{"d_model": 128, "lr_head": 0.00753, "train_tokens": 173500000}
Each number is 128 + 32 x the weight over its row's rms, rounded and kept within 0 to 255. Layers, rows and columns count from 0. Numbers have three digits each. The size before them is the row's rms in percent of the matrix's.

# gate: layer 2 MLP gate, 320x128, rms 0.249, rows 263-319, columns 0-63
# up: layer 2 MLP up, 320x128, rms 0.234, rows 263-319, columns 0-63
# down: layer 2 MLP down (transposed), 320x128, rms 0.129, rows 263-319, columns 0-63
gate263 084:128123138147192133089162149139102181121175130129112131133137211146110101134143080087157132169071142151098116134130090098218154134141197114136153138112126134152088159141127169161100099163133167
up263 099:129148151147173122137106123095159117145167176061177169116162167083104132129084139148120107168099105155210220117174194117139140117128170132077173124145123107176110134089123098160111139163111169
down263 113:149122150139125135103030149162131078112095126147120172125117129163089144084137143143160088126131090104160118095161164102167147107158133121114139097169168103200181110098127117205163134130104145
gate264 110:117148148134073144152118131121103136137102144201117136140152100080129120137111104191112154178104114167093129126098139184184145072158115175193182153100197120147132142128125193144135063137136146
up264 096:145080115139125098058109139127141155120140155159101173135186132095111117088113082165073078078110131121138146103118166120166095161133127129146167152114168092154149200129086166155117101139179115
down264 106:143158147130148155091115102109186170156161161144088158137140089140090175162211091142139170058178137070162124128129115081105151116091146140148114213108112096172159105138131088123151151177153110
gate265 096:166133168141169135120148119187171156115102077117181146173113140121179150110150044126151097130133182108133122134010136085147142107066129096173162139131152102085126161119143188127070140116126111
up265 095:122111176114167128112069161180126079104158093109163155164133148129183160128126112095129089132165133054080058133016158156118131138121132127149078156138159114103141093088086131119092131088100174
down265 103:117123142120154175118073098174122133120143163102105053137114152103083120101196177133132079154174094094149120079079176091101135132132105106123115161139113138158116154088155093137110141143095174
gate266 115:106075084118075119148128160154157125150159131100159120082148074132138116139167141154148134144171114157094091171075172111121135133138134178122144142093168169182139141136127192098100136120159186
up266 121:096147085096118097143067098117165105140116124178147107160129183102121105121104114124119133155128091126122149071148067214106163115172138111188100077132117163087124075169115092156119099122124129
down266 110:098109103103121118154121124088199176112131137154150128101100150134107069130121185123122119155117128129064077067105098222146192110154122078139116066131173122150106134117055119137070075153155141
gate267 069:089076093148155161091108108148153066176125123106141115138151088144068127113143134176114114167144148171105139149058146090125141113152197121079129153103098114103124095137147114126113147113128125
up267 071:049117107136137154125107125170166069160135071133149105130119061146043135092110135172121122152149119165117140148080163125139122119187206118109113138123086127148126096101138121161113162126124109
down267 073:184129108117195152123174137104156088112106152103100104106101185148156113124133140131103139103117147152136161066143134130096090191129162120150172067141122133070177193168156136168180160098135127
gate268 079:134147125170122091050119170125125155162072054140147127166098145170161167137121177146034140120145134169127134118107142103176103095077115131132194070148175197129147177157145132110116101134151154
up268 082:117090080162106131067175164146088159078114144108151121122119087154210165156134199167110091118124079171136153081114144163075093152102057194118129087156162101146130140100120138153193122114147111
down268 087:178148120115106110093115119127128138129122109110149180145128116194161161093138170120099136134154104110121155075087121124158139123095034147121140125113148113157105158114137162146209178071103105
gate269 117:114152149113074123177152115141137150108116091158100087135101154094124110118115080175112105151107102121097134171136148132163114095087179147122157096099103135087115212085108088157125187103120163
up269 116:084123164145203066111159152114136156115152153089119103145085076130104121152135129158126103134164159135168139121107136110105108171163124130173104180093114158153106006123118075093117116133140117
down269 098:135151105155141090050132134135095161156101092097135117102106141108128178188083120145088130073068168128143141139112092152091125119148010094182167146159138136106091101138134184123128120137127092
gate270 054:138161100085121183117104037185121100136117119101164096138034123115160155096123117118113091173074142162147181131116169114154092125097097203155136169130089117085109113113115149119148114169117097
up270 054:152135101121154100105142103128146183178152140125126085119136159132085133136106168131141082092137075115181226144138103094122131114180087141128101151060146168121094138067113077104181108151119119
down270 060:076158152166122132166153101125127116079157124137126137131187120114124053177154155128109138169144123175149062163126126112155185148089136108113186135156137135135153093077145085117133143113100141
gate271 126:130137137173096186134175154131127162159055147102165108082094105151116138142130151113185089096146131122140066162140121117101161116081109173093197147151123116145106181148085171140094137168186154
up271 127:175144096104120125119157162089127146121187163162167150122144141108089072103104100149121147119075113144087169076117071167152082132144075146135099115124113139174138104122176121109170164152093126
down271 127:127156143170137174130131095132163144131166165113132111164064135128152133185120147147102078131155094157131108107142188093135146154122143169134146113137187147125079084123131075069129104188131131
gate272 123:148140132145136115157133088104124162154065148153162140095183158103091140052101128071167161175109130187151131107179099110115109138100134103166087101137068144147169089138192119059133137114092073
up272 116:123134125109105186118202086157172119149159090140104077098163137139139137191196161132127154123035119101053084097165107115120114139160194156099164153084114171080136157132072162115141098114084141
down272 112:117111142144173083128149090158140076083163090202106090075171104162147163147146144118195170077129126098149157117154147130119173115137149119112162140129146147078146093087080133150128108131088087
gate273 127:127105120107121158151113095077169171188129164116130136124128089122146073143169159135184128136153145151114126126143103099116117159156129121097088103155120132122087106127136127153104136131124095
up273 099:144129161136174144091061149143084103112099087107137137108165167150103137093071106102103115124093090115147182183197160128158115087109131182087160138073168103148104166111122095138189140113114112
down273 109:123097090135126044112155127136130116118087122154065114090098149106142160104077154126082095076087175111139150137071138163155163151102111115142130071128164132120126198103145102114086068111153144
gate274 107:123135137131156140117163103130155116133185126146166173103153094108164126128082120127149161113060173106115089106105174118118108135116110156116165115106128053194094104137078122195103193184103109
up274 119:071118208100150166082107133156150185102164150145076182110136124127162102134098168114151077112130182106164129101054173125101106118126074155143168079119126102149207090118127130164157130127108145
down274 124:075148171152137135151134084118086131155152143190096165069120172120090127147149120146073138153103195144149092117134143128113135128161094106145140130112148091118118104195108087160062135147153130
gate275 091:066135115038113093144107112170090111156106138158115122053147141118179108134107164127118186128093196179168124149105137135152114126128089087113135099169173145150130159146186102157117090139157142
up275 089:107105116095225123107105145134155108099103121120160106133167094054172164138089122145139165160100135167147125116108117128077139110128153083150136150108113138141138135138157149085102119071106163
down275 094:061134145109142138101125084150150145110105173216118139135092111155133078174118105125118146081093145124165168171094103173183157053111127164121139157135151134126122114147096101195228070107130157
gate276 117:076156157138174136117098117156134112160101111177155053120089098154071113130110149171123122195126094123173119151176077097141148167198135177129103092091119168060159127134185098159160152168115107
up276 124:069177155126158172154040108144164142139072117125131153136112052154083164128122182144129124191092122151175123127094172106148132138177144169137090147118148189120114086154182100092140138136127092
down276 111:055126196091143174150085111152127169131177094137163166132131100156108107104157120120140202146146140151192083067094101092106101143141188121079119166163171183189154136153125106118170134172177138
gate277 107:145139096069121100151134135125130143186108116091132138220125053111189126171152192156177135103157149106120136103097127124139126155153124063074101146143099106114069104168155094133078129132121150
up277 114:137088121158145088132167163088156182120143153134119087165172119097081149154149124156154149084102143128140145115146140123153181152156136146140120188087146132132114115070091152179135157137158160
down277 114:112119123189080145120105114094171135152128103190126099122151081116129126131189132129131077072115133096141149137071117122166127182159079162149154165098135115040112137232154132176153088173139138
gate278 116:169117191137178125152095184160140138080100087150124166079122172168104130159146140148161080159169112157130140132061160184101106142144137062152145144117138151132128115140139134202180130142159139
up278 096:094130108115124112077132127100152122178154115098078100140190113134122153072149080095169105135119104106149150095146113044120144127125105104093091113126180116091093101144132055125078164107086091
down278 108:089131091104159092111135111137162102174148117146116121083128119160148183120127098090079062159126063088173159084089076120101086094119094118119145129127151083150124107181111120138086140186125109
gate279 097:136076116129138130124166119150120162126125151131112134092174094159142110127161139142059094169165132188094117095106106081070147137162097128148097129163052138165111090160139168120135150155186201
up279 105:124110151155109184139118110129138130135137177101138116116125098189136094138162180110132074114199176105105113103117118128082124096166101151148081107090135154150105175149109133116093085127123196
down279 092:136173152102092108104167150091173154164167142054143198125173123113131081101083117131140163167168136149093076105112119093116124112097143113133135120148073159201107053192167147148146174130151120
gate280 085:165113142178145129110143093069152143144163136154133106165089124104087121077172075124141121135123103123124090200143095115159104098130103138142167157155120114144108157171114190136164129119116098
up280 081:122163142121098139160141160120094163174078061094177120134138128075138138177122146123085142158149137138111092125119098126088095118150155174083144101150183181093129086135143136099085098148076096
down280 091:133089120116188126126116136082180166147118125099135135116139096100177213153136179134097086128164099147093109124160117119105144108187167155128123151106148108128121143163093104133104143191112148
gate281 097:127089104187108084131139189126116152179118071115154126110151111164102106122129138119116157093148160121140102106081125125067119130108098091196151162102124138169107127090115109178122168132240148
up281 103:127145109117128035146169185128129073151133121116107148144160093147173134125123151157188094146131148148193099036049098197125109138133105139116175131149137133115164116128132157164128158147222067
down281 107:135153096134168136183159205160099123098135078129139094187109120102103161139105076164162133111082143115196147133117077167132138098096127123117135138105145150089103089124203137161149145110130055
gate282 101:113120153135152095149109153070131097185128190118138122124162114072152121178163142062147153192136111158150105125153051207082158163132112141057122138144125102095126098108135169080115083151145145
up282 098:122134106055122174123147121155086153056120118121114154156057171122153087137106059175119117101108187120130106150131171106124141099140139065180153087147122161112192134129099123125116124114159159
down282 103:083096138116131065129117050174121080161153106176145100163129192160106091111100104100149090135180136068146115128101127073120087061176127134153119120130162149112107133128127190129094147126171095
gate283 103:137121121132139172053125171109124177171105092129120124152069105103057159120115104149094131160116095128133113091106143077134153098202115150163122138161093155142085157120145116148106160149150133
up283 106:151097085086120167126090147110074157130079072213138189184128096101121169148071149130163083098132099082154204060145153115127151112103128119177099134139129096144089173094115118119119106176122101
down283 104:172066121074160119148103152165089131091124140149119157173105118119141157140133124185132126088107162160163217081200152137113126157061170132147078120153131093120124137130131078127129102065062121
gate284 110:121095092124114096128110075062154122200170148129148118135132121127107150160151168128192069113098146168135160101142080123075160122075080110129121121129131114122161109142098128157174134121085039
up284 099:145146136101145117068053162026125125085186117147132151118165144171147199067167124110151157122122124151157140112133142151173120146094169181155133095128115182147122115104139070146081107157097095
down284 095:093134086124092123120169147180173120148125162162122150143161125086143122197141150100152072103135171118105091124108110095071128093104139106109121136177168062103115073115107125184147173119110129
gate285 109:114072185106135107199174147111059166082135067115158096183091088108094134144099176149099077168150128091127112126083122087203149115162134129125150125128136111126175123145137119202110177115148101
up285 105:187148112135157156128188168158111118170031153101135120147126056083092150159094090099088141132108138138108057122081117118142160135105127173107111107179130069121094141155110168086141062109165102
down285 108:132175139125149155148158166148074123089125195105095138123107120122180162158115176135136090094096172171073123158129103128117141133114136107115101105111191155117100205187151138093127149144161096
gate286 093:173154062168151146135140146142104095057115167101162156105154118138164173029136124077132102201129165137136077139153120109144141093086155059088072159173149042152157078165116078113139135101132141
up286 100:080107130117144131109144137076127088178189096178149118136188069136134126173176096143133136037185164122115133087155151127084127147130076142170187133065141123109115183136120129101115108134133155
down286 102:151130108126153104100166186078174107110188116128138127142129093111183141170138079203135106128183149102153112091128136102124083139134123203145192098066113110143093156091173132112117160141055104
gate287 105:043171140144141145151153099089063156070188109092170114091134088113123117146169122041144149120208112138095100119144139174093104130115087128171098123089168155145111125138117147112137154136077203
up287 107:128150051092107226075159129158097094176119109189193165107132148102164099145084150125163164110115150158104095176141126152113024100169152085099110092126123202132143141096123104128145124088108147
down287 087:098145151110117144140104115159152165087161136140115129114153103090097104080199080116097137138095072164144162089109118174136161109131038165197080160088144116111123086143157131130078122167117153
gate288 116:169165057214061105148175160128111124075133121129140139103136159174155131124138123117128133144100149149149125124098081118145132101156174175102136133123093104132117143128161126121121153079119168
up288 109:133111152093172120145105127093136171157094147115106132153160080142089116118168095179097123156115115102131138092137124114174150166091110083150057099163116144105110075093081105115136160182129060
down288 109:125125120062167063048072064099129098138121174142169125126112110113146169151130097125099105086062126123093118122115115132126180149125117085180138138124185162124072088122064138119129147172140101
gate289 103:164174095096145200192120178128156171171078068167081121123162142143068090136074134215172182072134142150152114135152164075104154098141140165089140168137071137135109139065171131134142122100168124
up289 098:133083118134121143101151068118099165153146152136181116096123077119143143084114095149137109169095180117087149065139140103152168152111135104159149148100165111144076073111155125086142109123093081
down289 106:156111098167170103112148085154130169122141152155106125058073144087154129077089147139127134132105125177113172064158148167129123090166154111164133086159210167168108165101162091136114076125109169
gate290 096:139068124104145145129170142094132130177076131136056174142145077150157061143151168069120154161101110135102194177052156067132177174107129091089096157118125134124125152109144078148095105156158100
up290 097:094129119134105110183109156143080124046168140111155145088120167148135190130099133142156063152131193118147087084132172102173070093164116145123203131149092123143126131136103119143119123129083112
down290 095:148132073114136143119062181113106157170153122076171101140155099133139146133135119113170135177131135112097073080129159153166062049127122127138083114124110088113081063113125069103165110132144112
gate291 087:096134201144165117117129167180164124151140101088127138111110114163130102093077157143107016159152126137082156068180121063119101143100111122062144161147147099088071120078107082120140174121137098
up291 099:143164171113148096096154120147135094167099142169163163103162145167138137134085171234112156126133096135124154112134170134143179086107141117059157167131182195146143124096114145098178137129217128
down291 096:141141125130114081136107138170130123146078110164074151069106129151135105143198098122128143175159142136099088106163113139114139111166169181111132102087215086154046091178134117124142133093127136
gate292 103:130070143124128178133139168129143122148095073147136090132108138178148121133110150144095122166143129119085160120081127148128143134114071080139140161175081101101194097126092146147179079104071092
up292 094:168156083127068102101187115073100174126099172140094115132100105056091123118118093063210107183095145141142103144166163155087143157148117156140155104099116124088099178109045063103137140142135145
down292 095:161092108124097125178153130135106146144098166140139119168173125163161101133105148173171104166167152151104155125060124100182087108102126143144113146103178129129142097133139138158160123089099101
gate293 119:117070136177150110133136148137111170091101112130135088140152155161112083139161093126114110110076107164085113133138116097167137107149161150077189120144104046119152146129100082140108094166113162
up293 098:189131196081158083160158134097149153155156149117084118121110118117112137133079096130148117130160066103132107141091122123110125167162072142127132161105156181092123102156158139171190137118166121
down293 098:148155155150118100173107133107094128092108122112093086104075074095184101109086135101114085108120137135078128068157085102156143130132130164153129088149140134150067121106125113076193137117156105
gate294 104:126086231111143143130069184140184144130102056107110135073132107131081185088107138137123055195131143131188179087070151105143063191086139119133093142174088108084164110117168098123075125141149124
up294 090:108199125178083123134148189142087124126117141187162132133132101121152121148127150193057146078108120110130113096124167118081158125145148107089171097123200129144124193163151109092079142178109189
down294 096:187122156083212148133076141121153075100082127118164172125135161128144124156148101100083125180154151112127146095056100111186122107144158112109083091165115126101140106169142085157109131124160102
gate295 110:150169137125122152113095156096134075157116067127152067168116107167110159137166158170150110141158118118177071080112107134060166110160116111086173154128162102169135139101152158115135133124127125
up295 100:119113140088107087186097106156179113154160127167062148085138115114153131102159154122139098140179177105141109160151099198134133193093192125144107102089131155108140143082147124158138084104069089
down295 110:146088114102140134126099125180171090151108153112165167116138082171108092153122114132156060190126137106099161168117089120136095141107159126117069084112115156096140131077099171190141133151125095
gate296 115:108148157168128139044168124129137170098128153163084148135170088153143185105149147141133171134122111153059069139091112141118187097087170122067145161130115129172129163138156156119100136099122115
up296 128:138098138172110106083153101094136198110129173113127196144165149141149158105155111085132182114101076191126080166108122143134168096119128074091133145135117077170094100201160198122092154141100138
down296 107:104166200079156170140089107096156112151173142108098115173146128135150176169162125158110165110201119137165124176099067106103129117128135140123176145076103110128102151091172122147179155110140157
gate297 114:163149107172109199138070167118221151098118104135172149133129143154117156122129150146059120164133079116106127152121140125096147149163167134134159172141133128132119158175158171154148142202129137
up297 114:107164180149092092142142156152233129160107085106137156159130159161175146176214159128093124116127120183160114163069182152094112164081167142155153112137109100179130178169160154150119151143127126
down297 110:123114184144134175083124139151142097185128149112094151155133136186204132137164092108202114130107149159138130146107092138103166171101169154128115111137087080110186146176127132182127100116118118
gate298 127:109178183144121133119113133157161177097128143118122119120069151119093129129105130111132098131077176109097051137122127129189114100190135169132185195113090135091079154092117136147162153121101124
up298 133:112076120107136141126148103089132121166087149134166169144198123154122148136134164055143171108165121139156210146121146104110155185098106122149069054097160114153174156049150109099079099095128162
down298 118:141125091088164091150139116185159148133180108123129117084197093107091100125141114082100107106133135096147162093111160100160172164156133152057174136065154141098136113053163079081194147126075115
gate299 080:104154172134116153138121130136150135139152177098078075115105174126082157207119146104179155105137118110183109142103142126128139136127167157147167156127135109142175206106099108137155117166156166
up299 077:113162118105116137102131101136109123164148120062145088197092183142029115100143157189140101129163108100122098132184137086072162126172113119093119128080145117145152108116116127126119144064137086
down299 089:188110071100088114124105128130136123145124184066194116154087163157068117140141112162150125103028156101101140099188099106096100071156090102079118138152112138168086068131136136094127127115141102
gate300 079:098076163114111078133147103154116129132146117096055168109096151153171130162163208118078144083153166118078118162088143128048155157185122148180089171094094109165113113095163111119160183165143121
up300 061:165240119153106163149102156166151097111102125119144115132079094123114122090120082154154093191099097163163111116122138106181116062118159073077145113173109165096118165161084138170114111109127144
down300 069:112110149152083139164168096146131113137163096114122130162115186146187075137085182085100102140156170155089178116088100118114092105191185120129086125124085132127145118112099134094190147146124107
gate301 105:146133101104136122152140132108184084074101088065151070091121087148084108077116168186156109119127123154082119149108094079109117142192128094104148094133137144156138150205129089088194108093145103
up301 105:129150161132151078111191147099141109126188077090106153105111139156151114093173157104165166122134165159120132089136077091126202101124133055154139142125136125154125137182117092113142082106156191
down301 107:147107182125162076175197155130158098091163073059171106115109144101153125095060198154149112107145131150107133084142132116128139128158178090135132112152086122140101128157110140098155103133089149
gate302 098:138081151131087115102114134195124107076086108149152088135163098204164125164173177141145071166100173115116107137121169111138154144100127137147162171141084095133175168168142182104084109171142148
up302 116:091162134183082128165165091077119200108078135180170161077148078148090112128157121100128118121142125112080102125133077121049120107143131124107134104106127110119122129160121231119152158122086102
down302 098:176094107136093098122184122117141128129087108162120183135159166190167115155147135103137159157162199113133129123197144155145167160080067131093149146080088195166180119100161107046112158119072138
gate303 070:148122141094151096100160135169118103152126190117164129096075159139144095140097197114103095129107191089162183091127150107142074190032175132159113122135075189163165139101152228098148133146173127
up303 067:101103126158146177109114114108151112126142116128090168174135081172107156147141064177151075180148074115102129104118109141110205189181142126108122087144152072152044109126110053131170131088108163
down303 077:106184165161156154149131135159146110091113145148086117203112106115123133156045168167105061189132122052118098087134177174149119148106171134178072178174148134093171142108093109078118102144154144
gate304 110:119157147132135138114144174156134147109111081095102137140145084154189156132165142090147179155091081151123137124075186132105098133095174109079178084120152116151077103132138153226088165099150185
up304 100:156174089182153164134126068123131036084110150178187161100069169169122133114147117138121038137072141107089118091098108126127142159146142189145089114137120101142193171072120156104135109165112076
down304 099:135204095202167120100122134129107166130129148166137141106101200191151085118142109118141153102116131167070145061085150111132103162140107137113096105139120144099217159103069102119141111134166146
gate305 099:109130173118180119107193153061091145089165180137180165110192155127106114149104135130144099118111210092145108127163133154111143176064113107111160089147117123089188123140127176089085070117152121
up305 102:207137190174136129109157108155192136149097133139078171127144129095097144105116168134121203089147059163057152113183084124056147148163146116144129129095180132179127105156082087135195137122134148
down305 097:230180123209126144150212125103150157144084124129135122133137138097122143084086117107172124106177117057082116101106132109123117157134120126133141176138138131114138172171150143124158128123150125
gate306 222:203129108109107141163109131185123125142186153148110138130152122133158075134140166138075131165115116134148093141117120162155166130120175095056102078116117116122099135110138142170133122107131154
up306 228:211128126119087133147108125166118129125159135142124159101144146135147081155125182137109150166093104127161094167094122126148144133105163084042085092132151131135088170135136125170136128104143162
down306 148:107142161196186131137147088060143088154125147152134154163149147142144160153134157147195187147204112107153174130090092083100093124106160108085092081148193198137127120120137093138147118122124182
gate307 094:060164181151122127135166143103036166123133140045129067141093147140158058129081077126137131095084112107115117059145141112153122085126145126133138150127168072106064105121125188123185069103132099
up307 094:170132142142081190195132189114116126140152160147157138102056148087117125163078108111134117166118150143127170123072085158112106177141149143137149173163150203134088093081132116087182153120184157
down307 096:170117123103170190168084139087162103151138125143112096079098111080137119164114194130107119162103116110138075156088205122125147166109116153145133126160166145105137117180153167127064152136168210
gate308 104:093110138134178182146125120149159160138143151129157188125105087090148135151080204105128141147102110143104108066086152204078118124093172120172120143151167119147113097080156147133212166107115107
up308 113:159123126159082123162196153071131114105124060134154136077180073121075121140102124160078117154124162105164193160131075146107125100144157169126176136149149130113079093150153132142210165122164116
down308 110:134102134138142128166100049095154129180121120177128176151138142149164148095059101157147111166081139106105129101087162144132122173121185084113129187125110089112132125125124103142191205075123105
gate309 064:095145133128072103158172173135123140153110180101119095078133106118071102187114112159103094107119079099087147141146182118173128136146082092101125125133144118082094133108116188126145148162139167
up309 077:156107110093164117110130138111176118105108097165104141156100153063203102093111145115151118106078117164081122132089155102151055125139154129161086148137128151153122132190138170139096118104087175
down309 073:041105142189144130102085081144132130194153143136159124060101066059101141122155146141125196182160153145117093094188145173157117120078101116158140173138111118191095150106139077127103129207151106
gate310 110:149110146139144147132095144122162147133098119148147151149105110111151102168116184120140176156126061137131145160115135232101116144158163170185158088099099112123189144147127129173188110137164086
up310 091:146108135162129162118143101109185126146083137138148121125133142150144141170105136118115145146116071131123183132146107145127079171165107176132177095114109088180135151142128061214159128134189108
down310 097:131181117126122133145136137106105076138103130156163138120131161212132163101152113111179178100118062153145173147186088090120108151111087120092155156016087106112120112127124099146121096106165145
gate311 082:128076072139129143130122098193096182152130141107140081172159096167131192131154146154163145174119170106155146120119147166133112149131137141147127124151103120087142149107124135155077098184144099
up311 107:090125096098156079098098161103117104101195153169124087147142147123126125099131149108152144141142130146132127144107102169153101209121144058107141105109194155151116073126144123129127132112105074
down311 092:082151098152141056146111154128149177160161144163107092108119164123134113109121136125195100096107128150158130107112130169163111106144131054114120116165136167197108113116136143130088172114109085
gate312 097:139157113165165087101140149149162146123150112111113146107082157168078112166135164090152092070141192081086076129114134095116108097155134171078177153117145150104162166142088180134114230166136109
up312 089:094133181121113132062118153162124107162057114100171139124135080169165128119148195174099178122166097178138126149150174131086136086111148119142091118094166124152158082107138119174200140125171103
down312 098:123138066170134055130162163083077068114141104110088079124095133165095115141076146101139138145114135145127128165132114123153108084231152172112190109124162148110121121110104116142164204115098075
gate313 089:123141152159090108090108115081122145131095113132158181104132164099037103115105169087156189079107081134093123150093080140106100061135088089095118138127208122127105175186082135105184160149096172
up313 089:141153095106111114098104177130128112141117114119094140129090149122121103137164118076138110135116116143182122119132137155111076155128149089124081099138163089212147093098118128152131152156079093
down313 089:081174157112127148166149134104079061046126148169135038091122165103089107065146143118093166121166150094179126146091118128125126126122115128085136149163148138072132158169122197133164114131090165
gate314 081:151116108111191149150141103145158143137074078090132115118134104071149144089167133105161172189142096121177107118143131105086058143156167127111129061157135097120085138107144068140071137111099098
up314 082:065110155153145107194146119139092148121106163105074155100122084134115141166092125141110073099093152111136185078096135126145092144103120180066130143176091063095065124133073154136152139155180119
down314 081:172103134154111126075096114170134075112104159201148138157122107095102128102072088133182122112096155144103111089114147120127152111115146156056104155118061166055153075103151162164149117124109154
gate315 079:163129150168149112117089045127067101097164099092070115183127074154144124122187146141127117167137144175085127101109108105111116073133144125075067158095120119104113102178130090096119178140122135
up315 079:132104130080154132172159141146121107147128113097160130119139159112069141182121122151100085091169126045140155150058133123164153131112125182178137119181146081181134192051145130129095104099124101
down315 099:156085136112161153174188164118148071113118152118227141109099147122106152147104080132118148133153105064133180147154095132140183169088153135167169127148101150181147189129173086143150122123107074
gate316 102:103187115106166089107138140130118147226126141162092065166041158113145121152140096120155113163075111190132138134124095111166100173086138089127089126122089133106140088101190147128074112120125113
up316 119:119125117165168076161147135160101093134147101127067092140074149163179127129137123068179136088133152170121133096140089121115126125109125075173173157122098138084092083094159109127097100131102216
down316 102:118099084127182119153105132148069112113169156141137138089130148179139089190150106167116118122178103102097141176113160127141132125118110155138179113132114115199124060215198139084130101136132183
gate317 046:124109095083152137120170122131082120097163122080069059170106090096128088098166147177127114192143082098102112100165126076112154139140180123143110155135151141143102109126155108181128157129190155
up317 054:140073093146176170104135100113116126128147085088075090130125117113093118079124106183116142212120106116151151124188104058103095172165146071155122202132139144159126089110167052152166178112165140
down317 056:137077101129164171102161118139140117121117104103090130104111159086087156061123100120099150181092119109155134136173129107123096138206125060131105184142140147144165052142154074083130184138191155
gate318 052:107102157152196169124181152128133145118138131119124111133131061118117163126158131142135122151125114176135096104180132101078100172190117095159087040119175085122138113184203110133113203138117148
up318 054:135126155108143147132124107133137169089120114074104115053080101131100180121162098138196100147096150142121155108132148131073135166165157101123104102106180132167139156173145099126083165136188167
down318 061:146120111149183174167131123145155115129135122094100106058086095100114171123120109082181096132093097148139162092153117110089153148152136092162056061102172102136154164132130130093112142088144093
gate319 098:139144085130122190147090122110093085110155112139111133118149123099143106163142174140047141140080171166143091168156177163097105079110133107176123130097073149179165108162092097075126124089102122
up319 098:147113173135154090153104137162089143119132108145114169098140181151073134146126119088108147148102120166161137188066115127116129127099096114138111092156170130145118113156073068149141103071116165
down319 110:163178175096158127164130153158103156113124118122075114153112144152106151138197070121149115126094118128173148148118147114101108152130123127107005130156119091136092140087094122116148175104148150